Part of a small language model's weights.
Architecture: RMSNorm before each block, rotary positions, no biases in attention or MLP, untied embeddings.
Each number is 500 + 50 x the weight over its row's rms, rounded and kept within 0 to 999. Layers, rows and columns count from 0. Numbers have three digits each. The size before them is the row's rms in percent of the matrix's.

# o: layer 4 attention output (transposed), 256x192, rms 0.117, rows 171-191, columns 96-191
# v: layer 4 attention value, 256x192, rms 0.127, rows 172-191, columns 96-191
# q: layer 4 attention query, 256x192, rms 0.106, rows 192-240, columns 96-191
# k: layer 4 attention key, 256x192, rms 0.111, rows 192-239, columns 96-191
o171 086:474498531571447525559479542423476563514494438488503495523391446529493443551490489500485494509493478552438405509453516505525471462472467514479464494529538472467523468527514482447491424569543506458362494422580384582534547478485476495625444628501501546563562444551579486448566529490556498490
v172 088:501529503448496492494421450487488517529529600485395507598504573520435532376543394543529478552469486560513497489533555429513473424512506604446580538526579451545584560530430582495464461427527505496652536451447429484602511493566482505401555509484496511575473521511519572526444478461442476581
o172 086:449519503432532496533473443377476498503473466480477447495480590561467505529495506421461492533445506459469491497398513430466425520439459578414526555583584530492494572490466503503502619614688570507592494562489499514512497525475522433529526475416488491498443461571527400502540429431540571448
v173 090:456378506451420531468591535504463417570395486484470605541426508512539467535521504480535429445541452464474508516507431493519477515493503547515480493498507572551498456556429519565392434512542539514429551476596423517457483549530565532595552576468505460345404422502480443510489485582481448592
o173 089:516441436538508493368559571547470475490522517511448537563496441479509563524357437487594460499506486499483500566578440469507397443517547556483473519590525472497460479505440491479512499444594543490571516557489518526490531508437535427502433423488525447498486452471459550547450451523525457508
v174 078:500533470499443501480581513506486546514471593467485441522504541510521538513552583509479571454450544462503492453505515473448438445379500480469450511519407475550561545485489500598436527516376477515487528482542553473498405529556528461512560575494455528508522483476530555573439400525507608534
o174 077:605579466554517502486623487574437638450485494450514521507440445539464488497438500389525532490452464426546545481486536479497489565490452480428445478494428486448471525413561610447512476511496562435562503510454522490470536483460517424440487646510540548491587534417584549500403504517607434539
v175 094:489497489509483508534453496509479534455548470604503549615496599585569467570516586496463539579556487513533462467450571504507433492538499629402489515453425494504494397568624511548531499563444481543519416495457516470583554469508479464499503500487489551499474509530465473557454558545473593503
o175 091:528546489530509415543503544454528500514551484412477523412516528529526480539393558434459544556561563494519508523393434559535430501487442521523539472462484478559478481524577508529531530574494468485432544570518514493487418385438526481495469584486428416473534446481488491384571544551525606553
v176 093:538538596562503519569403467503551560514455511433513488593461575526519506449562525480475498481519552518475487529515542599499467477597472501435477508586513552453464485545498512450549498565412496480591538489374473540505495568397451448447463537515558479532424501474520542458488443474443536482
o176 093:449624544511456545537484533466537563534564544505433529559536535541486453499605501504505508519469470438497402397518498502509536523523442539478570478566489592459488462479507527450535457541519440493565469541440451449533484424507503412396557502477538523614406551533520518498425455475438539531
v177 088:537557497495406518531463525507565479476508453476472459402514474544384533447456529530474537467506510507487505448563525533549454458536563540550517435558448532485411499423417555578549517489457506530455488414540491505452448520483407500618384506571610558483506375552521531481490491534560467447
o177 087:585460483585516530538500461527461465491541602561551488541485466495540487487584470513509480475580501552451454532552514505590433421558401461568477470529358481484527483531531518560487501374496418551506478514536500575519423527490483505568561515584559524367452502563569458398455486601553439489
v178 089:448403477545491528480504498492422484575469532540471432566551463499590482431541507594604502510483507494423455453556563487527488467559447481465553468456553627519506467569514493475541442531525526576483544518505497468410479510564471538589501520385568559557529425495494531564538531515482586498
o178 087:628579500515503469483484462469498502606495495567523404517506471521560473503489558569505594494426489476517458497587536443464500499452451522631448533506516475380519516535408503403503518461480529482450509549499388503415569503577524523554431529467545583513519438516496417568490444471551508454
v179 087:518453536434544573588431489589544504554546557600575538451483375431460496490419478508462436533448432495413504427444504435529399501454420536503483552509411574388567484422436541426470487458454544542550509567552500534489506469470607585609448525472603565507500481574446420498512475484581597542
o179 084:501534493529556551470521500508480416522411493530484517485389481555480459480524541469515499499500556553408527521504584518503501451545493543511497464503433465500527466432444535500523507537460524481492510522455546449539536538398475555523498480547501516498493450516444493394507523472489415449
v180 089:437560532505469439509486543494448521579429502651465408525478443446532437517396566462508477546508577477523496544398475461470460505516508498480561515496529467597499582483497523461515459478492533610465541516543523459500440486583440483520525521389527470441497400524471447462489610592440493564
o180 090:496524499509517525538548481483440476526480539473414464458452466516518515524465439524502557567467556514432490520434631550543493554437423578452454473498473428522539411522483519448494590551534577522477565488434477565441490564556638492484488565498453438521483458427459457583428455534405525543
v181 089:480519519391541482456474490505574533444543555447421582606509439477469491491575475582582551534530492469525532497585415428490467465501468492450540506555584516547506499514398613502530503432489444469489474436482458496559571493415476534445581500446460504492499569501449585493415490454495491558
o181 085:417520435466555487456491460474511562534583497529592515532512494425498541514540511535465624457548464502449507431388467540615417548505480484428465506644539478523492532531568510555535495458469579537504470510583492444453560452528448502445520460423447502491573409555474537567513480517498503517
v182 088:511457496410550488508538455515489562430437422631491435578467520390506476511474439458430534470525532411552471603535454443459445532448461571561553563432351544528496504481593514595390460550514492579536535524563460564605474504441497511504467554509455546493520507525506492517438577456548523521
o182 090:454492465539507503484572528468444503393420481520549493512536487567553530527493477493417545500499512504463392536482480510431561491426550572502409374463571474562489494542472560556512465412533492521444571498438569563570391504541529492509513455463523465563438583456488560503535529527525502515
v183 085:493460466487390540488548456536494565501542529481594439491521454520632459601504581403399456485478505579516562468426453541466447454457542464514493439530431473468527430562511478539569472514435460520391509570464421402502505575474484492507451430489431481508500510387491478489579450471539595420
o183 090:522485542528510502501512500533408592566606549533419524566463585515551460534381505573548457385538448481435550483501534464566534519488538380516518547509483406443510462428551511468494495547432459577501561549525482404478436446508442492605484513485535517518545556515519498506436529516448373473
v184 081:530432548561463471408523420577461437450477559500537494475412444451489484506508541532464496479480549442515483571516457463506456544504633545440480415531591527486505608490466543519494526532517504411497552455528450477626402426438478513498538466516608512542612445533493522484510495562464439412
o184 078:485543468510490514544607575541341498510539532519553524514445451594533573598540529423498514532533435468480551530579353531517511433517566541527499512508467526503452520446509592532478483475388499463508468424596529479480564510500572495472567533531459494503519530449520545508479529482533521511
v185 088:501511527606489472544586502509464488555503447458463497573452458420450541482488470406545481435476440579496471447532450481473465329464511469481644542516535407533585491532449562601543535551478596548470445511490440435498482387471482559445434521475513476493464406527566488460511490450596497530
o185 082:496486476589439539530559564399437487502519440488371426516443514565526527425638454523473434473511488601550596474546509487541455455438486472491514519463601506442568458469620502575509554411491572620624496447467476462533592514552534471554508532513528467493526545490541450505466421504557436434
v186 082:401501482526576522625406502426423513499494440500499497429504423616539487473469411518463507497434544421495543505468537536517486422591547500488461400618475521529428470432441449456574478462499430513562576540532578509439514532548491549475481513494510530460476528499547397474533593555545508556
o186 083:525544520483508465494490547515514431553492452441531442549466531501526436527435535566450401454589567433499482539544465529487571517465421510465494581541501503438497517455460419475491546533496447493508524619540519494497512517577580571482579535509582481515487551418452395410513541484413485473
v187 099:507437477540423516468474526545431496505480516529536483514484507484468511510577519565563569486494478540518515456590441514551487493432534518498543484464693423442467503603395453554479441407571592571512463485488508454425550497608490537479494464491469552462560524473549511539457433531525395619
o187 089:554421462438563515481513501571521551495521543486559413434409508469491495545527609527540463557552509487541574451501543380541410502536540576472503523506551441457550460571445488481514455490508551611582553460572520511468552537514522481527473546404415439447527439520559457520502525457587459508
v188 087:455445432491453547538610531439419581608533575416529604452482487467549503549479476450510398571552567443465446466474402525401411491476514492467373540530500496402556600507532498519481580447496513545523507483480567498482456501473527538478516471468484574493544391518463498472539526514571514487
o188 085:498564551495567491492539543488427449475516493533452606502538524481437523618511496495583502407398476526455549505502507511447481578492526533585438448513590513488475528553600581395558519568495573437462418443502606453577582519444502537536484559513595470541600470490491640548558444513457505442
v189 091:480560538525441515541522557467649510522446495479504478545574548513568566518570428452465464491598441484469496487442492450529514436497598514536432494563515419472450527457452382525472519552492506604458590494488486433520479422464515561546549494529524517532497563487454549486490513474444543530
o189 087:515568507481568542493416501497506554417544529414490533471587593479468486444517406501570412473410548494529576496524428404450554545502491597497472478521496489445527509448407397612465461532513481463493468533492604528476475476492479489449535499459476483513505567561472602500542416470418500593
v190 082:559487554466486552482532545505563534427524405511549538503438475505508404609498461541516477428502555463524535597424532446580513422486525492516422504509440554509523415459522442527571443425472460464436467498435490509401484610484561439597492544513524456545544442494613521439443417587525518530
o190 088:496448437502574489465507506539548583553507397494490402607449518493526573501505559506536363470473438503468543433626528499483443484557410440482547470501471566464567428478478480571532498522554535516525503412483490531534534558504482456507524509497516591482476488442451516441404495542517554621
v191 092:403526516512518485474503580525396456524537428494549499395483418465530464458513452451501428503492574532515477524544494479427571543410540404436524527571485496409484486473503419497538459472449495476520520548406604425599422487511565450614466492508501528529545451379465463415422515536480487518
o191 084:453532443468515469541479542495435490489497480564548554528489363630505525516501530443476484490499523453463450527578513478385583486435611426450555482581479466545554531474454574486583464543492551458532493548529546582489435518487591532559480573484519469528550515500540502530417626466523520491
q192 079:603524476614506522483484540457477575579484602403494443553458443535560486513530570477485487511510379502492532563580486534499468491499482479462514472472545514492424538558475437527520459490493513512431606496569528455582552405520472492589459573548528474542590531539548452499465537537465400488
k192 084:552485509601431522568437412447450462562578511540507408464460573577519504444448533530554529524521542428528472600486487607425445471410567556421536542556621539481546526549491393488520501522518560496545456423625423502485573518490420384538543484520564507483453488457435528564495473495520532493
q193 091:572508506457565481365560471417474600494480367577465542460462560472491466469486482487477561455536454479553504544502459483495454485528482583538456480518437514626559474487576465471411451481465524495391581517504607599536532516581428515462489528554443550567579464565504461529524552560416490478
k193 080:526545474510475570500526448480508381494541577575540511507520549483508483554441511463531470541469629516489521446550504496475579438533539601425445484484458581528551486457384526515445498570479573583527585465522462498591567511550528604597520508428447480485534542527450510520430545591534516481
q194 088:322547456512518536463560472463550456432507503518501474477482520489363416505510536527454620517582506497577452500452483515519576395431477592549521388535466523489490493538552442553510477574550464440549496476530465461381481479504477554432464410478498541426496579469435474525490519555500540511
k194 074:520559497539484473534519455446508485499597490472466480526554486423391541466454458469551526500416501413466508436475505433580486529593444511490538553510575557590484477523577534531410498492431528581485544519488544568481552470520492520502364491505523566511570492565526545518470536404562551560
q195 088:517547496443591505459515554485495513498516530457400446503572514533621474535350486458530508588530465448454509387512538537499455450429505574597487545456530428553441462403426610496503619510555485524514523432532495592580493426473397511491562551477544523511486442360439451533554542449554476442
k195 078:530562517480476445475555477524515518543523451508470537506514492484573479415512471570597477469480462514415540476524537469431519464580576458465451516503406548490529562530489456564575476463520554529534415512601451535491435477450554422575676492460448519545466414452492484472427480455514558495
q196 092:477474514478579511483480599477516492551553598468491538490585514545518490482503589536424489532444448564400520459468513519580498497420478519491513491543463487393541631489526469491484588552528552566457377468473476380501523522520468538561488528498385423503437483591550516506491511452478546522
k196 083:505399503566405424500442484447448573642455505522441490401526382500543554424561462420472485462531443453485440442544523467572531442550535521545419564449543489557471476539591570509501514407510510470516493536547466468552478481429564531513454505465512544527495459583578432610497531425466470543
q197 091:440505514544476590461505508486443567471476506455528551486492488546473523566484479569513456512467469366555402528602519499561472522454487525442501482454546416504381450462502533428596406555500440505542544505534519595520405592443605511481433492481464503556530521454489522561517573500459364485
k197 091:478509423537484449572545537500547497447453503462522514516383545556540406506533560499573390537434563507573415544515448490477476502446467512490548503492507563474500500569469451525521464480462538454502516442509541494546525525510578507470501457587477501466419466385456429464560524457558421542
q198 098:475455506449508489574500506471505481448523561422554490519504445404584358479494621476499427486520564525565506443497526529583427498450508501510541451466494451416499503578505517475466542536531511482572455486503520429493612588516519404481528522467416504513400471412541528515402590456531518486
k198 089:432550531521441457483507458452442586529481502520475613534484541450525486480511512474567530580390512529544477534518496512520485519521432456509437511501511439518494561565584446479391494461476540454524435498567536544446515465540530521507481500483414429543589530490576515481510445558499494509
q199 094:505547479455463486512538493534485517474628471454592472518526522566434549514487586506435555523505496419445534528543488499471521569530506463553547510520484501479489465546451482521444472451486457488467445559463421443527536459527555442553610367461467527494508416477522450536489611529588485603
k199 084:480556527531479480495515450548483454456512493482521522525541513443510551472517386472519506589524455498487571544497486539467588559411614455503542492465542404413486526467550541443501515508460543590556544469508450438441445445565497444445430584481604534425491544497537498484441531543416484439
q200 092:519531517529502454447468619465463502462394528592508444521500499462512532529441465574493569530528502501498429531520415562475517498496535467487453479500375545580489512461540471490541589475392470523544427414508532565489433435456449513493472522581490523419528442599577477475465431502604615571
k200 100:525462556463519499499465463447484506368475526538497511431457457482476512559407532515462495458486451558495556400566522480507519548486479547538421453587431559454478476536520567582501583509453488384406518503480504435556558569559518491495416502510465440521522658487501520444556512489472524425
q201 090:507481546564422514531530486497510462528464633503501534424474542556428483663520489491530484460468462487468420555546526608448514418592509560484564473463455503443551592470455556546470526552434515560436504501560570546560457502484587582510583449478594547528516508481452463491522464481491430512
k201 089:472534534472411421492471472523507489534505445395439410471438531549493521540530493511482400413400487540414446484579419450468422510490452604475506476422474532570519475522464490532561486400550456525563495487498466556529485608457511515414464549490552483574514508525449490489551506552489482415
q202 101:435459474373465533460542509472433424410457540400481494460529540518595459536558388470449468531569526410481500526498507517549552512544507452570523488489456494525488547466483446503566565576512483489573463526531555494446515583538492478455507548541535496462524526503450403488581559547422476492
k202 100:474456451447502438499526439541537602474426466513520526571494453512514498498499467441593553520506495344608388488488462527468417587460418495447508484443485509504442475485460492554431448423489487530506377546509551487523483551502514486427499417512508523449537433571507496472486453611561431549
q203 098:463474437501504542436545542542547510467551475497439540475547425513540529411509454490449572555534542536503548491513544466519538435452494457463478476493551489428595546504479481500546500494535525553481438540551499437435551390551533509480598440515517520372521480485460426430507530533534491545
k203 093:605526451459524476549406478478508517493531545574449562447532423562412495512466511436433499414416406557381525533444553406468472537580446452542543551488500504560626503477481536579479540538490496595499434531485459491489534451448438556568537430513497513571495516496538454457458426503547486442
q204 091:494508529518498580530575556492535507578537411435417381500527438488562525586565546561506540531527456542491516462502535500485519410487493537409547432553494589486513581560565564415588588485543533492460403542532393465468553472513495489470507487523578501480407532494439485484421582505525532529
k204 098:585493568610446508476482555402514581531448524513540534540428559523459505572553567478546493549417439412515423532510486489456545493450480558529543454500468444573463476584489522644443430505472509438466551499457421468407531451481455519608584447583532483597547448553503516456596449436546471467
q205 096:462463525502497538539580489450583538556515534483567525494520548443358512507551600540564652550495460512526521429555490572438494496491412436464584521550459514478495514504430540474535488467533474413467486411457473527488504526465560358479483428464434460447532495512528594480517470445538576539
k205 095:449497546440466513443430514499490493491529537607477523406414536527458497517514530474518575531517500468542430550491507394464487405522621534603444460552450487457571515441495472498405449514533498403526539514478496452515443548482541503538464530527401466527474556449515548526508587552532611462
q206 105:506485548495489452495498571528399549544468480518465527486464483481525489434450546475525616489454468571521406493566460489575548396381504550459529498501492445460452577512447580393457502484478511514476563360498505441502492416564481483502443539511447510478500476499406530585501493549558587641
k206 096:505555532471482440446465476519423467490546483590490498468500470561536450598450556539495452433412471561480495527483530462547496477574518385527463510503518473573444473485501534436418495528513406553503503543419471493613574488513512418490535583511416520505449592546564464517461424545444498530
q207 092:519475569477491481484337431550489556483541513559526387439434424490502575444484397480548426451540463589441537470508479513526514576593415419532507454487526494474446501452478565551521486569465508507503558468475470515566506558424556497557499465549432530587511586485471523396510559466433453538
k207 096:472357599506525503522442516500494615500429482497365442506524541555464469508560472546581476501537459480505380446559440377429470549506428554487563496505491444593444481534565543498487507518381514522513484520462586536578467532495543551561488571474573494579534494589532546411460499498517545428
q208 105:490515446463592516415538568513459506557493501645540539530508433524563470446465424452473546513478489548579429533456465456539521457493552524524500471550601516504603500517487463532486565538541558485482508485563440456456502499472536420472455500583541433535513483481440467472453402569644531428
k208 088:556400477468526567462489390557512516542494468415465513495547464455526510514489569520584525459541621367512381485503508509525470470487450510546461455416526492479448524510485477464513475453475439574473490480521437486406552564514439480501431496527537471510493434478453466438484418529443495602
q209 107:461508468417500485560544455388523482472405503491400489502444460501502512571496545617510512492488514496417499521361485536430455536380510539463577533469504458500520504450460446493473526427437459520439482480417518486534491532528462521481492522541522498485451419514587523568498503534471511546
k209 100:452473507515484445559572517546423516434444547545483551502381590492584448577507433643511517520561513557514567509400554494515504549463524394466548464498568381483551539561523452385527500585526516561568610608453481495508493505479500535462580408563467498499499446568482577581598437477530487509
q210 096:466538467472485502537526471494478501531562542472478499446522457476540570370385527469456499494529479516510484539472420534564476457448456495494577528453503498507465462479542565518543571462512437517459501548506538447591537501494526431494416517536502504530444445516567526522502445398503592536
k210 100:500610519493532498560446431533553646507526518500573443567534467559510472470546432453528473500517597440550398489499512479552476592555533469459508471509481570483476419466573478457500484549491494471449473557564500559423565515472531564480551531473489528579502395559531441534552455432410452504
q211 097:544504436545505607554436530438520431517499552489468466497529489472375519466616446496545490505456521536457515402450503542582533538476429463460510455579499531437417484489505537480572409541591502480525409419518460510583576496432560518477595499469499477538501539538446497456560424501478504445
k211 098:450534573438487509503458510524424516476581567443400626466454436547444421604577403512575460596442494488519467575482462539542473523475545515402432530471455482509440525526475458470503508508531439537467481492510600467465434491479464544472535509422479538643463492484440504523617433483455463443
q212 097:499458537499568473477576484561540625427482485430485551525558535551481484484609524545590575521496449467447547449515461535455477490544441567498585580475369491526433507501573432513436455542500498455531505448558499470486521505496568468475551581396493506505497497527635523495523475415501465452
k212 103:552567490502398559477522597440530574452514425476530572484509497499532468433540434546474548463440406428473416481570489398529442497455464507532499472569517491453445515429570445514490473484441599473523553429543490419449490513515525426540524590489420503516541417535566559434542536438426440483
q213 094:461471552490509478537478604455490440463515498516514454529476502570455577457452480488515464468464556451468555417569400519490554514479494418466533484492533454617453553429450463424610471517489414589540593432525419514526530479410462491533521490568582557554596505460504474520533593565533504437
k213 096:545513536454369521511490475540458451477510513439528443456491463449492404472465490504466436511474547562503529540548467505474477527468414503581552528440439442453499551512589544549470502481426542508412565404533571466582488519585470558321416555464516439537508659476418468500517488565417531375
q214 100:486495503482574509483498569578503450467522488493552537490519473510477512478435542461453546520525475565508474523555503664540498483530465497486443495470393545527554484408551552493658462512488521573536407497468541608531409437580519497436518411467546524513485509457532500508485497520460530481
k214 102:459528494558437445515531523517470517397484434457530451548540495525470550530585556470513385464412478434463520392495526560503484485417504474452421441465470396531525463506492559519499532509457550467546565467499481431590544493539479480547533461474541507515531488519490496520459428507534476549
q215 101:427557507433558526531512446475493425488541540497454528538498589411549538528513411479513583489613483420526531512559478579450491486498550538491500461476451435487471471488531442576459439480533480555443464414526531612538464466508538523409464552460565470441528475540509530499548542519538480557
k215 115:466452525449513407554489406533530510579499529489572546503494487506533483492505464520575568462530501572489582460445524517466475445425503446458512510541497484501433549631495464553523440559559430516624584560424414458672449574420468523414466390516473514439523501601520485592548495504460578544
q216 097:539535530491482395465478527621522541586431618489501502505534500475546499529424458442470608460446494462419500476543469543498495566494497594425502514502547414459425512587370520404524499541518463532610433464564496473557494498568517495497443510496535502460467436515440473444534495492438505559
k216 094:465571567483513465461477513555433513451575540389487550499458457546556506515495614511514422411441502511522519481545464498486502561458609555479521567461509408493448533428498475476537377463486586456540426523576556566504517445526582501411571542462548437481516546489481552485418522417460467523
q217 097:470497551584458561481514511568500412519405475462453497537546449522581564594479432468434471530471480458506501540563558578558545469590449542592515506476476486563516488453508587576522449536597419456564598518542461423436492484531528457464508506454436603549641470534536513497462546486432561455
k217 088:510547478457439457631524544532529402484525564532598510515524463496555591516485488408524477532478551538494535566469511554441623481511532480477464540527584435493519394581396543527488511547516429506556458467461442519499501489449483478468453575505563470610364479571484537423555407530496555527
q218 098:521482575502484482521526557520570479570485489480412584426407478470525536497450491444439422504388496506501488595542498511458414533441549563567467544577575492517457544619582386522593467439487498568491541586505528524522503536511524494535525565475585460450443412497542497552558345533504583465
k218 099:380573489555518492446545571539577456458498575457525503443411397389456540481504548432504412496485487576449417492482594455561408448544511521527581515511516502538593505501547559502540544473455563544558420463484377446468447544453497478538559524495459609528514460502568518518505463558618562527
q219 109:586465459588574481500583474523567439574551487535517430525536519471440522575588476564482460512458559484451424415486520489467561460472482436429588534464489543589516493523500574459509559479473524544545542521450480427512511509484509512616519506562545482419450474541540511494491532477507568460
k219 096:502569602441426418376480512470506453515575554437436471496487455562389615486599420431460571486465497457516475529622542461447473436479469481551501510549501495471570539458449543464530581478538503432511575422586509481441506450551516496469566505518450469540529582493506581514540527463559483501
q220 107:511560474535566533544491403498631519555501518514493491485544513350486561496532491488545515644533508483480613482474465551565495495546444440434531461504557518497594578484504578494482543584512555506519477435454516496585558413439518560549435467467509494514540423457467555473517404447516507431
k220 099:433422572507497547564574569404539481523525505550564580477460559415432347479564501513573559457564537459548592464508563479543515453528517492533476418488503503475389504492564418493440543566454503577515482507516515495486531503528533545518522471488498457595529475539548443585565431436490554473
q221 119:509450489475539509484521497448488490504460443413497555507513591532479555563440480505478451416365567436393387549424550454391390487450566554497486506518517491445464440547529452550527532454517503542511544505601515534405534567518433485426437585519453491533546440501530577587444504481482539590
k221 099:497510492500414570526539442492550402585497501551569491483546511535473418436475482508424519532378503535456441525498558496519540533507571550575518561472567467620601498409551447455473491504500391472499394558433489563400472460511463473502494512555568515537423530443473425490565549576505569567
q222 095:529488483457472524537433473443544492570552526463531494488585479420491566511581469442466457506456493567541585452478421538604575560489607527550402453594470436522543476481444513553482442520574521510498487404496520497575527442540525507606479539485572486388482419520537509586469447527472509482
k222 093:591520517483510555498521463511513401536523521514462482512514546414448475468461396483421523488554539477578546479529496526526514492508568461441443493440514352587473437509546540468523535493527455497465529530492443545563472538490455466554659452467399493438522467477507448574390447526512459452
q223 106:531539415447483528382443463508595546404512473490487532561507510495503448437438405600479521438391463489484518556445561500618525538567484483469584400425480442436530433532495393478483501559527511477452481527556436471472478522478556504458486519523438456495550581518494480419498486535469511484
k223 099:467471561504558418543560459438528559487498466525453532606656590417566467538412436498487507511463442504453614530428519522524487564402498438425501471531508408468455430485475511553454518564498463562509581426480454537586544413525563494526512473441469484507507468402516528562428498554500474555
q224 095:458480448466432480440504509562491523535472542461467462477424476522585576485490520480500527461536498494562498463501476564568564529487514548543614586553404500459564508513518460535559543457529520515538555660509576457460429581538487559540500472481458626508497501482462502472417442432333548551
k224 086:462509482641331484506477477541491462529494505471468545461463522423595512544549563420527491551497581485534407466476476547535542533566586550556529438579452431609464450556548452486573535465503496585565469484514476429533489507418490425483526497509563465556438488515430422480509416522532548506
q225 087:490467489546440521553514458452485613507484520516439462519420537517392437464536532536523414566465504526477493488504533489485538520536498565532557536476500515610524586577507484442481484525473489511515462536525513559479460505596529422480392540448475525517465453456472569462482557435477510567
k225 086:531490444534434579502514466455456441502549578590450455522520529520492524484430503492522403553494511329521523505497551495498461560488408501517446452493552417514603452511419516450521529590510516500532520470492513518645573445544403412432506478481504583471465492441558551451450453528483505543
q226 090:568371427511432522483530555480509397476451354548445481501539444513523494510563508442553497512526467511562505432424501594537562415536465506554487532484403487607552510477586577468594455517494390479554540525502555457465370526636494481534506520535493546491597530434505516486492478487553479474
k226 086:485474542437493473448496491563480436440400531459474456518476419474520536545410477455512547473484447530454545473382523434481458537490433406530428482479541571443518494505566601505619512446454453502502559475519585555595511507541449513537445522514500557523562543484453538522472460523578525499
q227 092:464592494448574456492580531590512540436493411524562546479531498435552547590575544430492492464512489450449489613551539485537456405516494426507423491532520392550432540465463569492373523435459496485466451402525478553511481494495478499450434520628556469455610558562474406494575471538652512486
k227 093:566538340401512537592518543454517458537553453573487490528566527475542430621542581613524491525553554572461534438617482531491588475470586498512525531563493536485515512408482464454410512506579537571469551472480511494426515503482499505564473570512583514513519492444430557529551493476412518613
q228 092:505554464516507462475569489481484404514464390473478540529585455546529495473476581546526596414512535487460556469469550449522414446466479461502453448554521450543601434515480515529497525516525480519430475456567396456476474417380547479476564499512509504438501538537571432424467479549578518490
k228 092:562465589443483569541513577517423547440501561488455581520551467501506551547441556541469539544466516535426460515548557512509486563519496481495516531517511530548504484522570513482448553502576497524520621564458537475440497499529522482562395612512411542490500482444505529586509473479453551507
q229 094:483458489509446546486460524513514458536541498482500525486508478512495444494488556434459536520476540460511555528453496488502468556563537438498456383430458544471602596466451408452465437458433565531395442624419464430511508576493553439597428539562453496533465504491491536465387518422482462442
k229 084:494479478520431437437486464568531569558472483512577522524403526564422531493474527462549469516524497551592489509534507477514465498518524465529424515499444470424484607605496492548530490548485464366401509522476478481631455520487528536458420482515525533554553472504402581548555425509439444390
q230 082:564536445452544439470537435436517656439555554511476543548521444599603545591437499527537480489411470468552527550504486512523563503452573515508412491536490435436641372530520557454452572582444572482478504484538508516539509455500521551490471612574518506426529449489415453499443520499597506528
k230 097:565531457497546483612604542433502519464541517490378515508506522444567421483493556573507488503517477437496558454563535526504581512527525589466458493525482507446506495463496412517524508508559496530521587433512443442512565477640524429489595561485440457577501462487471477522547531516424513558
q231 080:518463497516487533490455448532425458432481498561480479514504469502537386470589459467439458481472564417584521547458505494451472566464417531578527496481521526590461467551517453555459582553467448529507416477485593457383578526475490445565477551470478526538493509552596502495511494440483459518
k231 091:435567395552527519549543482531584518445442452503504483490500450569489384449624504454486526458553533526409524516489468489468522496480555549559586410541551564532451514504452439428547541468493426433414474480506515475367470540598541405483560446489456503409461427492566376446462551441510440520
q232 104:509394450476366454440531491526531482546458454490437473453564436485516421444456458439531529480482536582572529555487467469394515447530481566536476559535538488462522531502597436523622444509439549454433514503595548538466440401619558526517508431524627458474519509510489492452497432509450596519
k232 091:473474469542583496470525534589540648484444527496470490594526548499530474467545467473471540461583424505520558456422509509561447503524437500517496541443468567556591412582504526574490495449487540515487453507585532380513454491455492463589505512523486461537592512560556579498511586563527540501
q233 092:503529458394467509487489560565533518465514550512497499443513408531566533632532515540503393479526483566533525471485483477534482522531468534576383536506505469443526540480494432509492589565508575452558476481452495408564504476527525446493587407505563494496468494490435532539530517520545543452
k233 074:528580483490528512458564528583571502497491563499557605520491508451526591522437565572521470505482464509442486433622510508434481456549490544511546503483502394472499436504554422636519519439493440505584514514467537557519536486447571455489546537478600531517508555548410465485583475492400583428
q234 092:502451511490554548503554463371513563510608460475522521530474553486515502528487481537496474503512530502498380439494536520499457561484553480449475445509439487449529581482531474417443606545522583590561593514496390456509642546582507529565527518396447472554472422416558499570557585478362470504
k234 084:525516624426593392576480522464392441539522555499479422531592517563438455491459521417475419446428499535476659475546449446436490519491474447443498582478581484486466569545502472491494489475521492527557518531541479620427502569551454447448404575486434481565470484508476485540525602575418476478
q235 094:475480538499623533444581540518494473527546456451568544504437575449503534465401560520482570599482468392469481548460472408438549383390483459478569455510466540457511421501450548545517464602528457517504546553480465492567480503547518365475476599522447430431571507539438496513482537529476594429
k235 095:488532447514467513595485560511500560520520412540554517527462512499403467494407475481530632447441421438526393535539524530529502517404534517519516496473441539441494540444531499464417450613476540441479556594568471505578491566501470610526465631536458512623604432442460572499464452533467446483
q236 098:498439508465454478471464496564460561503589484555478481469406494477506484570463528435558471523502577498522391615488463538518526501487465513589553516497444524517435534462469583420488484557557540510424592536559463480610541594473473468449496510463489535529566429492519447456519487529419513460
k236 086:555478465605461512442588513488504565492420467571591520507558494449524507505485559433512538493393389496513463441449474455487412501477484575576549481526552500567437540460494483553453478405436495445479536530483486417585557504504462471461493521491525589549542526549536419444542433526493513440
q237 096:548551467495403529450503473510379425492405516531515449539559461617436475468490515458464560518506597544574462499450483498569588532549575424387472561539433492512556589516533578551534529546551456450536514555502422439514501558526482448419530411480485523515594560493542512510537515559574583519
k237 089:423462517505506455480432434554502467425593410464447454533471566592430522490523500505520494410539530481472535409457546541413517581503463479477475485526592442516472553536459436421545483507586464493450528535482603478557476560440402577431455438426546574574499465451474515436504524516526469438
q238 104:460439630434532507475477455460480511369564492571543511466486518588462516486539453456532506447536575405576469524519536542514423495437597460521494513503570526482495535513499504403428522583448521398528573489397584445527560498490475500521427513535539436560532478593411524432504489550527526520
k238 101:516554445505523478543549506489543534531468564488596593437549559415489523462558508443556529422476419464522469474567466510497461535498431545561485519551503525476450469472544537356499550532477530366362484587473515516504466580450542508388484526504568453515555451460403535444494475474539540499
q239 102:478557556544439547448482498539427562411507551444508451594448462556430478531545517450492504450467406542502409429538539637523517545562489485540518579564443509533424492450524532513525425559482597468518562469508507581429474492470548511550491542494463594579553505545533510564522563456426422533
k239 087:489490530479475440457491533518489454554484540513546496509635453415557543415501463445490493445474508482429621609483524510464501458486537475562485508458502442444467510412423515514519588496557542491408442379482509443537472516477522452462484542529540423384506629517513453454426523487449528574
q240 102:403564459540548528472403558480548392518520555520477491419480480563554415402486464491470445611496510445527576465474466495410588495456455444500500536447580519408509538449547544436553520550450522563587468406481477530503574553465566484446503544460440499551539574585557464485605552494399432507